From a checkpoint of a small transformer trained on Wikipedia: width 512, no biases in attention or MLP.
Each number is 500 + 40 x the weight over its row's rms, rounded and kept within 0 to 999. Layers, rows and columns count from 0. Numbers have three digits each. The size before them is the row's rms in percent of the matrix's.

# down: layer 6 MLP down (transposed), 1024x512, rms 0.0806, rows 456-575, columns 32-63
# gate: layer 6 MLP gate, 1024x512, rms 0.0786, rows 457-576, columns 32-63
# up: layer 6 MLP up, 1024x512, rms 0.0846, rows 457-576, columns 32-63
down456 102:541468486556448495484476565528531509484472477457559524457458543522525540550521532467518471457459
gate457 104:484543454515499483380532524539458499442483489439462565432471552526570473449415503538485589558551
up457 102:497539477472478533478578521520498528496516487546533558576557527507436519520477477495530469551460
down457 101:495499578483403488513470482524447525462486511535527506550450471480387478582586551443432554487533
gate458 094:426550489475488454528479533521496525506547497517513525513420463473572476496512562516495453488505
up458 092:568512475538516505507592564528479494472554498436438375584536544454458499525541416424456543497524
down458 093:537512467566466540478457570499540451462450532487492529455490487547554458534420509525515465507503
gate459 101:442578513490519484497486494469439452423529529494472562471484519425535452504483519470451483489569
up459 104:525397512444493506489528480530592467479533462511466495526527482507490506499429572536544520456469
down459 101:458548501522422510578507495511467540458458506472451505438412506434525516536531481498496530410539
gate460 107:531506505558565516564466568497442536484526487512485529518513497453450455535543448489486524458561
up460 101:598420534524504534494555501561530532553479436487440491523532463436529513486543517525426493470504
down460 099:418568577526433533526506597470564525514493485516528500531482523595527523590406485476481416551468
gate461 096:494507545523564435568506530446424442500518479515486489446505542532487490542482485480487534476532
up461 094:575459434495525499518436491527530583469498503426537507467513480511488395451510478478439490483424
down461 096:424472486465473547510499496463505422483481469464495508541422484480536501434483539459479520481533
gate462 103:403493507455474454538468442504467553513532509531497564526526486499497436527541506469471433472605
up462 104:525487489487513489547447502588518477500523474459565497533508518501467457558555492484485538469500
down462 103:530557486537428587462430444454474504513580480495538456550512522542575436546549506526483472522532
gate463 098:565495499464461520517492504490528388506528503535495425481474538501487449487475515506504539508481
up463 096:508469506460528474516487498507538511571490426454567460504527552494482508496520555448547510517444
down463 100:443522550409465488475494474549515512480538491542520533501486512512468544476477484540485494496539
gate464 101:524510531442499551503464515535510393499554501462429474460436533498504485495476566441517442480557
up464 094:466554471555511523570447517501408521490544503529506534505509531543530587483593526594481498466498
down464 096:471487527413503447498491469499477445505548507536459443527446535460546500475528522492393507472545
gate465 092:457505498499438529481557466543564508499484587419514505488496491490449512485512510437540474514454
up465 086:482442547535498498492524506534501522469515562455449535471541500526492528587492504507528504482473
down465 088:546422453503431430445589504543578543532540513494494533542460499539470573527500505521471496526475
gate466 098:449559472555534539535491443520549410519528506445570533591474509447472470470494581419500458475531
up466 100:506542523508506426481564557471458422464469503470490444456503445534502467448450506524435483499413
down466 102:498486500476458527496518485493552508548536495477521448483550510498516447585495536482398485465556
gate467 104:482504532503445494473446437482474538468535538492487502507513519535463545493524499371553449449473
up467 103:522497466511549514467471483477423458428475448472506522505457453494493511452547420424535477491459
down467 101:538472490486436488470488532592520528542466513402420482400540451470564530526490451477476480541487
gate468 107:531455493489492572513516581576502508475559526530521488480628380522470487498425451482481559511528
up468 103:577496522550520530508441524483450504427391492506484492481479498446563498465489524420478513559538
down468 106:523514487453501534387498469502507493473472461513497491479515514484493500543497567593473481461526
gate469 102:514501541496493481501550533546518557495571475483465561499585487546455492548448440537534472491508
up469 103:445456527453495529493498501401522498496500575534481513494444542469491465442502446516515499596550
down469 105:489544428589533540553526499516494535519446515562507512517565513565443566471542522478533512516542
gate470 094:478529487476480515414516485496556520477552496500480550528465497485472529412523478412555442508530
up470 101:553402515511448475535496519443486461461507513493495495472541522533503464517512488527536464540529
down470 105:470514514539497562485562551476459485526393465484484472554491475511449543501464492517524555489558
gate471 102:465513499423492484515491507397479530569486460517528461525478438478526483529475499514471497469508
up471 097:488479492466465507469500513470475508505507503501512496492481475566579507451497379500551516451497
down471 096:515483558434486477532397524490524481458515549473508560546532469524430524512461545495488482430441
gate472 098:535449542472469550506572558454472418486543540510508446463535490487502464466455546431513483453427
up472 093:536516511530573536502479532508544540556472460485594512456456494500469473486481540568528496505443
down472 095:485492462430488462490504507493445477523527513540581517485567499497543482443508552425523471471573
gate473 104:433514558491451447482464551510577539455474549485514586457452531484508512566491493456465541551454
up473 104:519385492504544516529507537531506512459518426541532538516535581559529441448528406478546451528508
down473 104:571522410484523497491560536539528563539526476487490520485521570456502514488504451488475511478533
gate474 098:523493542538481531547514498539513548516492467533492511524574544501510555487439469630481559487559
up474 099:483477522417573424647504490520537469561542507455532492448507531406498505478541549507530461464533
down474 097:496426504529430520539508466506523502548475487436556476531509414511469546481567465480506532499459
gate475 101:522452469468414560513486530500547532531509564474509540469507519471581483486556477467510521503534
up475 106:526435398561471538503488504499584522429502478453530520443459476483571458519569463492464461501465
down475 102:482501543449449531466518594495398444507552513463539469487442459478509521464515462510468457577577
gate476 103:445539505556479466500510514518473444566515485445570568538557527402464534488546572472439460496503
up476 104:585489456411475456520459566494509582536506473560567524486523500506529424519503500514469426460504
down476 104:456547569506547498506537541465532498476440487566474391470557531521530432555460504482519462411541
gate477 099:530555510536462472513435526507498462507473515522447523489444498499463540479579483440497483554492
up477 096:534450544457472477494504492545536404496561522474541596535575492498508447531469505496506470477467
down477 097:479541461466551527488488508523537476581479507470511483505418500454529462505473470482492566506557
gate478 098:554505515509536562481509474477543480424536551496488477431462439477479515458569478474526490430459
up478 097:453475499519539472514521452461535486499483595474500470466549449526497399540524517405487471490489
down478 098:511559543515486593496539455556473526524543490483517575490502529525534613493482498551512486495471
gate479 102:528560469510519495489539522491494550533503530414489505548421483544500510468451522528495489486537
up479 106:488497442470494493491552554499468514427441560492459486604517453536518515453460515529478473467496
down479 100:565504463528498564437505503466505498506499484557591542459515520506434552543492547497443504550489
gate480 104:564467519534480461536528464526548415482568573488478501494413492465499469460513565460541533526563
up480 103:483499469446516528525488508497522509518517471568490451501449408502444485514572449503477439530480
down480 103:441527537474439497449528485527415478447492560503489502464445472414430497485506472490418513516464
gate481 106:493440499490471510535511558438487526541525559462502531426526500459520461537496484476516479464558
up481 104:464497463494453494524493502504477500487507464541537455445527518442561498505465520641550568567540
down481 103:506520419505552532509540509498478442463554456481418526437530476515543489562481519587470476553515
gate482 096:534502532516520572574484437462411574485430509425478452412511517471519482496493545487485495586451
up482 097:514527538556561638543487559550463553530456514554483465542549525481528537475527453481442517540497
down482 091:528501450486452503410589536522562468480561500502518504555469482538485506489479543565526480482503
gate483 099:592545548508459496554508440434506460419490497481521526541520485522462462524514526582489557508554
up483 099:547427505491579580501585480482463534548520472548619574475504511445492488441527485450487487471503
down483 098:542502543537506465517409497498561487464523535419505477541489522520494496555545470503558522573563
gate484 097:529498515527490537568514494522552529479610459471495591535518474519503511450509518546468477529537
up484 099:467454507450514484472537446523467477523505460525497466495481419446480424567541553431516373454502
down484 098:533481465509537521522556464497445482434506496486547474466522500475559474534489458527447475544515
gate485 097:526554508531495541547481477522538483436522484462544504541518508561615557558485500521543494510513
up485 097:465490505544591501440517470573432479504521499530510503499500491506441539520613469514428521525447
down485 100:480511448588453475527431515495471520433511470527506502530566561490521550558406529462548488590520
gate486 092:535488505570495473484463456522522489477535461519432546453547468503514483519444517456568419474479
up486 098:585473474479518491509485471455438525491502427484576501488525504533479555520460554549533462528438
down486 098:535562469514545529506506485549495500488440476481497490458482498468515480406450458441527597418464
gate487 100:522444507453456515512545484521576605526463498455516514515525562491465426471525589504559509471546
up487 105:561461530564436580487557491460506540484502522472470508472517461508503524522455511524558476454420
down487 102:496486484502469526467508526494553560501544490539468481502566479490500412523515541476516444472564
gate488 099:505423543510463471522482453484552466470521538518527497432519445521539483473517569504492564475562
up488 096:502507510487506508461489629467544461509473466535515545481502424546459500523472541523482513552459
down488 101:504487554536506499505539550439501539505510543485520532458540464471458452457536474490485482505475
gate489 100:449526444442580493504483554548522507501567509502442489487504523480504487459538500440525518511489
up489 100:508485474484489564446474512563535509511507507490542484458558436466478520538437439544536478436595
down489 100:468475476501455474465467464488546487538481476492499469465479401560489475537478457561501498512482
gate490 092:495475528413489458489550430514488439487507552487504494466517524472586547492507480399436502451529
up490 087:504529466537498510520464542490522553582513468479508460513463491493450414462511489565612487506460
down490 090:533492507443564445496473481486465520500488535479486570463507508501548438532473515470431516479491
gate491 100:481422493528519500409520514514475495467546535520571505558543526488460513579520461515475481455517
up491 094:494567426546555470490482469589502484491521591488422493479438516556508517490470440576505519516522
down491 095:535449505581404483477515508582467468445546444547546503536507540402423491535556439467513554523499
gate492 103:468431512472482470464507464512588474539558565491547499514543456484612480496496517417465474535484
up492 105:503476465502575447576517468518438520551537508495526447532453460484499478432504440476568511463545
down492 104:494537501510492423525451457527443487436544486337596497462509538521468519532518409489488556472501
gate493 108:473476478444499476452517491418472392481537530501443484452542482490618484436592517453595492502581
up493 110:521464506539471502409454517517525504493507477578413539497533480515513472508505533460474503513575
down493 111:473502505512526508433511516476469528451479411475531449513466555452439483508441533547445516512473
gate494 098:481484529516454414534582469517519435507538503508478471414546480537506452507562503488530510525473
up494 100:450497489503494522549497464570453501478471562477474482449537467526552490445497486568509461420500
down494 099:484630488477452546597480436465469538537504482512500504493448495500525502516480494538478496517549
gate495 098:572484543410428439535508428474459451513481475433477524513503497460515507538514454454420459477483
up495 094:467468496499492485536439502486441503478516501472578475509525564506539535580464553478487490516539
down495 097:525500491411491533505457471468451488543525505558496511465564461561559452513492431447464483457405
gate496 097:466420454493533520452499491515451472495546450515575501429414486460401486502501443510499518526543
up496 097:430493494545551574534471497483468502524485436485458482464481549507505439574469404519518516539525
down496 096:552407485547568545483506468525550507554483509496428571489522491519473463507491547481467494441472
gate497 102:547543559449523485572498544487534511463564492494471470491540517512506477547414568527516469522528
up497 104:576482497418444466530448539493465502411483481487518453543477587494485530504507592446509476478508
down497 102:540479513407505423499574552515501496469520478573481476456543552479415488475565421489591495474457
gate498 101:521558497405419472466509464462516519426566564506482458566516503488495464472452563513501542492462
up498 099:551523532501511455474463477501496501461449510456460449496484466480538508455478536471477456491558
down498 097:522528515562489462606433452549466482517496472478534523525508446441510451477544513467404473517495
gate499 094:521526439517494509418538452441470491477489519573508500546536492415508457486499469499528528553512
up499 089:539563469537449474413533494492486573509485482459558533429496556484570547407503595417510509470540
down499 097:530464515543439490513544521470567493489502467475517534508480511472487473535512481586523453532467
gate500 099:507473548494512453505521540482499539447491552523465531553504528485499510459523544483477492541532
up500 094:516545568567530501492524557513516541501528510474516546489516566534417533484503487451521543445516
down500 095:526461413457478508475529510466566525515557502585574509427513509467537450511444595498447533465518
gate501 103:438556482510488467494480548569473518541515509528402523506509556470482397473485524436475488490602
up501 103:557411552540513606481495498441449464463461565426508479406552416565514518543499522493514491472459
down501 108:401541523467470479454421536475530520517548502526487504505536546471439486532524509485514500505576
gate502 093:526525479564541499581476485467523525576537532493418552482553476508526465504426546493540517396523
up502 094:474494463576487569423558400500431535533511463475478523529496499516488490567550514526532545503436
down502 096:481437549517532543429509480512444510557509523545490522515503458435521521526490493504487542464471
gate503 097:591520490466459539448484561495442499513524472449446480495464567497476461503480466501551455498506
up503 095:472487484470466473527464510474516483500484475510479472510444501463448490494483504435537555502572
down503 097:502548459552500505527592515528465472487423528509558476529531551556476518539495477549513515505575
gate504 099:580461496493544541417516430461556495546560516504509539467506551490505444504422511503556499547569
up504 099:539505479463369439538516471499494520463542488458523541499387509454503518548495554608530533481491
down504 098:490514515495501516461523543447573574578563538466512454458528509516508548576527504466533507489486
gate505 104:515594502456499549517518434469502545505517522490467517499452435462532509571497492504501506497410
up505 109:483451493526539524540521499457514568532475546427482532517474455507517539537481538488521499553424
down505 108:498458515542480506455476547463505433449492548500470565483467441485476493544522513457510507562537
gate506 101:493529516503450475517477500514473435508524579519471549495519439515513534409498541506560582455470
up506 101:481566511507491497416511487559520510458536522446507423506481479448451514561462466494598493506521
down506 101:543567490488489447482460494456502555513498442553545450502539469543488500450439535461581499436505
gate507 098:507516481459541472508515537522494453507592578477470552468440536518522515504466510490443486440528
up507 102:461543469463459555448520505516586487468523479529490482504469488528469491560510470457498466543582
down507 102:566584480539539463454495515496437497474482546462539474524471441404511450473461461519457484520484
gate508 098:483541469548547515519498468541486468413577559429441546508521480547498442586418504504487573487492
up508 103:491560467448458507531564505551462449405538501526452462419497452491499503567453474515485492536516
down508 101:447536445526518513521469557519491529509566460503492532465491508503508499468487413483442522513477
gate509 091:510495512501428439544519493531466442472526513470541476476537520493588494482516486528476482546506
up509 093:455507458546538552518532501531532536498476504529443494536468415520493490515475445478443495545515
down509 093:492474397456486583490501507500491534503486500580479516532557501505477510391551522472462556448533
gate510 103:504503530493475540545455444443453493458543606564506506530535503516510411477479542499505488476526
up510 103:542485515486502501509467456505474395513493548452333434532484452634511545595475587495549544530465
down510 102:553517453504534528459551398470558504481571533502551521393494483541547475542472492451472409484383
gate511 100:559510510483562475422461545440513547587618517484604459476545505536430388464509488540501503526534
up511 100:544509494542533493493493524510495584570467419539510499467523510484487524470515497500563531479475
down511 101:490491554486474547488570532523513535479554494531546556549464520474552580476518500480428454472470
gate512 099:522551589472516443542506481480489482508549528475471550508519548508543554515495460584551524470501
up512 102:532512477541440465487568478497434513500490488480514496471448535478492489529502582448518477449522
down512 100:498526542531520485503490537526513526522472456535552491495516518505446404504569547549535514470513
gate513 098:479510530462444468513459449511534480487456514529539450525541524542548426533488496499518513556490
up513 099:507474499512480528524574433414481563572448481467453535562523516493472504462508545480527443482487
down513 100:524509478516418475531488500523537496450481543559545451518538505479515549559473517515544455565512
gate514 102:520451577495501476539583490489408508481518444512543524572501516439433529546575530563503512500542
up514 104:549498526465550484472491524502506441472509471494412527539468539527476484536442486570542466512476
down514 101:533542486543507514492515477479550466461498476522492558513574498408489511487457569514501498508484
gate515 104:567457516435482543485546432537488501487500485543499529493472505557415547511500524440489466532428
up515 102:511505512490470505473491469576538487561538501593488488517535535535443513533531487530477543525457
down515 104:530487469616480403493516448518465503460525491531464540450522473511518493448525534495543506527473
gate516 098:525497514422477526470488451532498537593542400567507474573423496500431472467550585431483521556503
up516 093:493489490531450520438431540552485484465478530478484511500589485475536568506455474432438493461492
down516 094:437420505472510497463451475534468495547557477471578539479516498492470508461551589516539549504526
gate517 098:590475528480445551493405493585552392429501555526511485452512490487493460452465530436485553466515
up517 096:518544498513560555546560477489501484395509501450486496535451569408519471468484495532437503490466
down517 098:524438561555502534576561486527517550390517527471482575523520492442515487377458489465435483456498
gate518 099:489507460467487533499486459443459531436481486492415520464521416518609482502531530485470526488466
up518 100:519455477493445514592551450463504504375529503489452487473452526462542550392573593465492482514537
down518 104:472543401530483518545492487471501515528446493502467451562518458524528535483434464518508499512492
gate519 097:545424526476513515427572566506495460528565456495475476491455483564490542482420449455515513505479
up519 095:502477464450502484494540557392482427477530460450505503545508463544502484505413468513511443539423
down519 100:502539545444597506546492540589530477469466493515484564477457541504441538506443483548492455507506
gate520 097:459523541496457492562520514546507511489465482446471522567505523492582514449514521557550468430476
up520 095:495470557535462468532521467572483503550481512594532454512524455527457514487509478487539495477515
down520 094:466498532531435515491416465432444551508572485529475465542508532523530476505424487556523492434476
gate521 101:452514483511514384620488536525497530472533491509510471461485549521535486450467483409436481464487
up521 098:464457454472523498515568460515520434526551499547511471532476483479533517454536495389508473476457
down521 097:557500506580526467564476426557427478515454482493482516535516454526518468508466573550523506584529
gate522 103:514573495430550436487581459539473492510476504484500488516460422514489513492511551553529483524486
up522 104:479504432465481507539534524543498506538515465521493478527454482502568535534497544540504496463457
down522 105:530546426497438456525512515506471471513494480518457499586457364590570517470525559446520487546432
gate523 104:480478486451482487442501485522496567515549604561544532542472477472539505500446496388417493489561
up523 104:521459530502533482494510597586525553575496453550561499477458538473464497456503446545481451559537
down523 103:518582520520586502468521585457436502530473538491451514441543477478686408479497494516459453518459
gate524 108:440523558484504493490518453532444576552488496433436502523467478495516486532458479445452517484526
up524 116:481472513494526541539474495481525486471486494510570456484476538566531496505569481509535496476490
down524 115:460458485418485494525504504470497533517525474448431552581531485552473569520494519515498487494572
gate525 099:527412537499439467537536527492511485487563522518466560471510488523532500537505528518555469475522
up525 106:516561493442477441420495496446451500503464470482493503485505497456536484452437552599434537504543
down525 106:468546523540508518500403499526542510515508512462539460487513514515485537461556479505442502477497
gate526 096:529413549462440505457583514438550462475533439450479492518524505400418446469448506575520498550520
up526 095:434489489536582532521546533467444513541517587560491483510544509529531528488523611509472499443577
down526 092:494498524434520565590504539436522511528469477444503490473524478520530507466504472494501507511490
gate527 101:498524487503531448488447490480528558441510489392629548507509546470507465508476500481406445494523
up527 096:431487567427469442457435548483434567475543526569563562525517489446496491548486462555492485571476
down527 098:557534433517491513488442429512508497414464457441486500472438532436446447481513523403541487488500
gate528 107:528451512564542487478467532560514561497518573470531549484514444568444465588508562520467554569612
up528 110:471546477562509505501536465485447472543466517557485491443586531430518511529550506500492566510481
down528 109:501513501504480521499585438518481564545499408484478496466511457448446502531526499493463528487515
gate529 103:481513496463512478570485402448500539520498624435495534539542578490502536516482504518461502480432
up529 100:492433510479438488524474492474535499539526494514472434559475452468462540485506572633469518514514
down529 099:449561522535620505566554562517536541500474545470529517550545465519439565497543519492534528457554
gate530 100:500503563515450502515512484480523486541577494401475549462515552471447532474563546484477496501531
up530 101:511520461541563530418575441515497481514527457434490499524504566445494406491528542485548440483519
down530 099:533484469528541496471438498481475468443480490568526549498513505456458524599478523480508589540523
gate531 105:567410517538466475492515568492541449527546444449507504547459525494439402453420554489595483508539
up531 102:486506511410520471504458488452474555475487486573519489494432521534530543542544572470514480505510
down531 101:418526511499487520491521481493476490487572544547552489443531453463597574508504461513525503470549
gate532 099:536498507540471430559565478367609533419543498495412496453445472500501459513466466481538516507478
up532 101:403561492482529527549504499528457516504532490493470508532426457467404458540476569465576471500496
down532 102:462406502519444481564501488519429578490488524485512518522527527468494544518545431421492515456521
gate533 104:513538498471428542498477512467509539448558595457579495484497515510524476495531464462534529535553
up533 104:481542492570499495503481527495490605511537443508571507489517475553493491519434556524540466476419
down533 102:516533476493472480495470489551504541497482543483501467540564483395551404583509492503462481458449
gate534 089:448501551478498586479552505501485453555519550507495550478485544450521491438523519501563551406559
up534 098:490537511542482436465617552463512558595491552524461498517482532474529519462513525400437464475529
down534 098:524495491438529518500424521486406510545539531481519564473503511534429537566560484431490520511537
gate535 100:553473516526485512527536553546575500521536530473507559483468525439478451553524548479501458525499
up535 099:581454524546501497546533527540535489476505576446520500501574604547451443578544465487530454550440
down535 100:512485550527511489545507564577504530446533484507463553562470506530503603489469619481551475477556
gate536 094:507491553449404362461545465447503544427497521566547514504516459482477530563512504562490481469578
up536 093:426552533468451422484474404436526446410438565567520484487504521496542500464437446471521520519544
down536 093:499492493508534528490506530568517464601548480490496510456476520457524503439526503448467528499443
gate537 100:509491491524504545482516579466538476493567513461538491566551511536450541498487558547527550453581
up537 108:503487532485500491462445492455494493543439452512507479527498473512483495494508587525548499584516
down537 102:581488528474487497538473570451467505528411487560532509508532542477565495458481505433496513529519
gate538 099:493577503454567499472528392477489519479522548489465548525431563515445449516419460441568571538505
up538 098:424552477424516423553501545572527507494507525506453552460448484513501487520464534496513526575470
down538 100:512498491518543513420502455465388524457485499491489467498438527474466462491526482517471494541521
gate539 100:458582585478481540555469497476521498469517490494503582466432574511558518549438505434455482503558
up539 098:515498502518609486501553443514484473421469529527535528475504522535532446525543477466510463466465
down539 100:445529570490495460503520492497404477477527475516419534522478531516561518417506516521514440464554
gate540 105:468538516515506528531476483529494433445539489501548515506492563395560508477511532465504547537507
up540 106:584455553533441491508401431467482493547463506553436524441485552470576496563501484452493524470553
down540 101:458482545436499465531456541512486506517462362506570533510513471394535524573497493439464536459494
gate541 099:455559517525480492521444463489527481558489452521512497535492505471572433499439504534458525516493
up541 103:445555477491539475552514495577503451512521596532516568489420579543504524509529511487482594449498
down541 101:463459477416553455526450536477502497510487444488453503521486501475519521497446506519498557471545
gate542 099:496567514473551468531556482452452546479515512413525523486479464488511547432539505545465543474460
up542 096:471440519521554507560594433433476524550525446557578562425567506502499496518541496543496464446518
down542 096:539526517524464541496527504586488524489492449510416527520444407597466565449532550486530524497525
gate543 097:451472527430517562481465467448454515514506513497520537478543505407483430471539550584487478513517
up543 102:390485494459461469480415531497463513519491579498578487452465457519447534467529577514513538434540
down543 096:549498407543435491454475424492583508551529517494536518497520500487553495528466507477450541514511
gate544 101:555492537534521479489467440472499466487439537493517483493576518427480465527517529474548448521545
up544 099:477514515496469488464546483533545435517508431457479450546582455453497597555456537413535509553543
down544 104:422458468494512620471472547490510555436539520502480430539496541506500493516497524517536552488520
gate545 097:587510500528440457488390539528441477519534587457508546443472474523493535458449509474507527531560
up545 095:553494540521524525517562481497488549506519480485533486469493507528545422605452514448540495474563
down545 094:476524511603503497511506533475454451440506543450520467428456511564545544536431508515508517489470
gate546 099:534458555489509471458495530524486512536445498502405526479540495547526472569469507491419577537500
up546 099:525533510557478518452476533555515438525512573534438461512419533446463534507515506524578530490479
down546 097:503456436535496442430454479432503485490505521537526553462514474525486466509574506524577445520454
gate547 099:484464533496458445544541552463472421536472509526526485509456521476466496458549501534545437526562
up547 099:453518470454482465475482507481504437497492445508495557547482507535493480473492544557506508481490
down547 097:533494475557478482457506487588518499453435516494473569470559459557470415549439476500523430536398
gate548 089:461530524525459419499437527479507447524534471493506493553550606495533461575555556505497445521491
up548 088:525481446464505594488549496476501531486497544474507506462471384515459499384417435553502497498538
down548 096:546469447442475593553505507466518532559515516483492456516526577483517517474464468454527476531499
gate549 104:501500546542486532534429587540506471514509553404470524487467535512500487519523507565495611575456
up549 100:421495467549515521586435545493477438563482548499481501515561516513544490609538467450545445521523
down549 101:539523501518448466470489509503543512525479467419536491514548525483526472550417479472466567525519
gate550 097:525507434522507562472485456473495485538529516538489468531451482486523448407495490507477485529498
up550 094:438533467523477550529501502493499462543501533548411502513491505606508561516559492535532530557475
down550 094:442499470412546481487497527442461482509523452526504461470462537484571478492431478509510556500521
gate551 098:525448493510529510627540472566603550516510467431481522521496510459402470508472529555519560481494
up551 097:500458481460472478567551563578447448565541487527617513517538497540551463477508550542517493518520
down551 100:496479487516558470501517482563513442531505561506511520492514511576489564512535509501530524493554
gate552 097:492453435495471474482540505530498475560466480486489538492450522414536490477525519565529501525526
up552 095:487524470450529444503492534482524537560506387501539509552420483536499472530544507432485542576413
down552 095:531575530524469563464451431542496557471497543513555415496551473446502556449487454545515441461573
gate553 095:435488493456453486531518529515483526506578504564488436487488497496452539561514461429542513450538
up553 090:546492483526504486458474543493542483482555480554492516473525477495481545437533437481474466463460
down553 094:448460505489431574522511497460491495533500456431477441511524480480450509476492411464502524486522
gate554 095:472489507529478504477440467479493516455486503469569528542561537475488508532502524542516545407505
up554 090:554417564487506610550513505503521532497501547463530506522509512445516491516471470402507517445455
down554 094:461535482478557466442456504448507521503518478511463503448519506532420509517450516522486519489500
gate555 096:514484528482461480475486502496493513497507518490518567495551515480460504525518566520504562518537
up555 098:556534538519529517503477414453536587550476415458501547517571540537444484516555503494435527551523
down555 102:450551495480506488472511501413529594591516518489436487462384465570436498465438485491438466463513
gate556 102:535396546542483495505503513605525466504522423508575518509559513561534495489535440533517562476498
up556 100:517470470504445496553510510480457480530449471520496475570559510524505434533564507506537562419498
down556 101:470554491401539526469534453563437530531497468532504509476555440438541453463507486448519536480579
gate557 105:524480505531500500546501469461480519473519553523469505493508399523433487521496479423524559540481
up557 109:521549513463532464457613510495541490439492489538579544455480516487492522407455541494499425459402
down557 104:550483524511447490521496567516489570542485506512487514566559522502522424456455528545498471520411
gate558 099:482560487516522448527560459515513475478471485515501511468523554507452501540512493524484465572519
up558 102:467553511466513446548465466483522384415479520614509469482510487530515557500493438443470471584491
down558 099:526597511508501487574469458488502507471472491493506455495477549430522484484493540592520492559511
gate559 100:481532469512457461505454545469478529467480576458506547512539508441493458561461507510481489503461
up559 099:451531511529505471461460501482440443511505569474467441473512495527514604546572530536516539501447
down559 098:496449477500511601531533438587467470461554510553536479505582536460490469487563511488536502452557
gate560 102:484502527451483492472513517542495557476584518458503537529479509478466536430504518441541507550472
up560 104:464464451582498565477451481470534477536473548523491513475515520516450525331494551468564545575532
down560 102:585464478501479540501502546508542562463506435496459424421480488479392450528493453487460486486488
gate561 103:493520486417507400478501560484589503563464499527527525485545524493552506490563534547432515500484
up561 107:560460570425503598490480542469527440511495514546446502482517483480500414478564525499489559542465
down561 104:523566488498497485500538467479487441503484509505481521474519513441532511412435509446542446505512
gate562 100:498462518509448500505526493590472492578490583507442510502569443491534506503511537472519524472429
up562 101:522529508544479503487464466543489515478465509554497573496495533460438446457533480485460478535562
down562 098:468567564455509437568497558466543527522555534543475481591477484546482513515496521523517502472515
gate563 096:523536531553422483461551494488496530527518537455583562487610478480484473438504523577448562517495
up563 123:473528423542531456462457581516502519453470513551523490464532479437459478556484539515460484524551
down563 096:526507523408481467526498517498489501499490458555415447551455541475492505569489471530490505532478
gate564 098:478493528479430547550493472504411456474531544445530507458547434528553506565481536478516455565535
up564 101:487497536514553496429553501471439521475500534554531509485530511477488459541484494538513519525401
down564 103:525490539450481457563523491455504480492506478453487525562562493510528490483456505478516499516538
gate565 100:540454505449527521528496465434460578533482486549517522537545453532473445489552468448502479490463
up565 096:548450536472482446489468550459465471448531532519440459510496510493479574477533419463515536468439
down565 097:506480497544511502574581467535495504506446516497504526506474532377511491502491506483440499450439
gate566 104:555461460505516500514527486473459463448512456522516568479466515459483430459447477512523487491536
up566 110:501477469514569551475483436497467409554525429530539495472475454504495474582550439464476511490485
down566 103:548482496476524547490500480483464465476479456498461397538513415523516497476554554514487577510421
gate567 093:556459485600514513479513433510516537555561592579480531567506470525496445504446500468451441487528
up567 092:486490515533497549494479534497430455504461471527511471488607455473417537530575539503544542522480
down567 091:551497489470548513429487499468488546542512478520490484472507572543502528540440586519493456429482
gate568 102:473462549541542468480522491443456527494497487493524543560552576464520528488540548529555501452540
up568 103:452443533534585467532490504472516514479502466500522572493559581487477497491520558619554554492476
down568 101:454441500512493468513473524470489522479485549560501505483477437510560434508479589467525482447442
gate569 100:528522524425503478547491428600526579507475557533490566512472506509483502503540492428526501555441
up569 099:513491568479423495578517484489503461521482465467459461518521479471515535553500510425506524425501
down569 099:516549585517576422460538523410503495495425474532457504510466518500434545545528502505519464485542
gate570 102:459477469482570442496463484523525610474486471556542493484529540580532494526505453548436461537508
up570 099:484476491494410483544481467604466511555532524503491458524500520564593419544487528509529503523512
down570 101:482468497536566359506425484526503549443535534500477542491490398498474517519546477495450432514493
gate571 095:502489536531500469556546465533501480455547508586549513478480480447524539437492559442443492522496
up571 101:579487514461448485547442510515573531544477540472527573494566545572512486518528490491426552502506
down571 095:496463560484452487465519501507500557456520496456553452473487542481483517466472529539476596527501
gate572 099:490535490564439492502478484491507441553560512487562558539519491531457497498539507500469594469489
up572 097:546580515458505514426493493455457434456507460401496425497535434542524473435505520576512499463473
down572 098:476522503440530520552548535561489506511486487443514486483445468510517489469506479444457542555490
gate573 099:496563500495540519534523498475440481479508528494537547485442525463515542482482525511498477555566
up573 100:483488492504458517485499447534562530457499470484494524549459434473508506478461491502473451454496
down573 098:518512530483529494499477497505633476528455484496492538520475495569514449516527462467519482554510
gate574 104:436443522457486508496529478499484445581460586542460483553560574542515582500574505543475544519532
up574 102:477501530562458462451491529524477481508492498540539509530507455485556441556460549500483521485541
down574 101:535473490519386413541501542538473540602500430571492495473461503523599536493494572513505496507561
gate575 102:538518495546522451555503509480475454463503518492499499495517498502440510464506491498493461450480
up575 103:477522502488502429472495561441403526493446502458466471422484519402557560462523564506519468526506
down575 105:482591436483565467461489483485473548524539482519550536480536525452512517403552506575523505520518
gate576 104:508520547522526472454438505515452494475511545539524502509533435520515529443483455515573512451517
up576 117:570536429508556520481511501465509544506527464498550495474412469461524479419559487465527457498488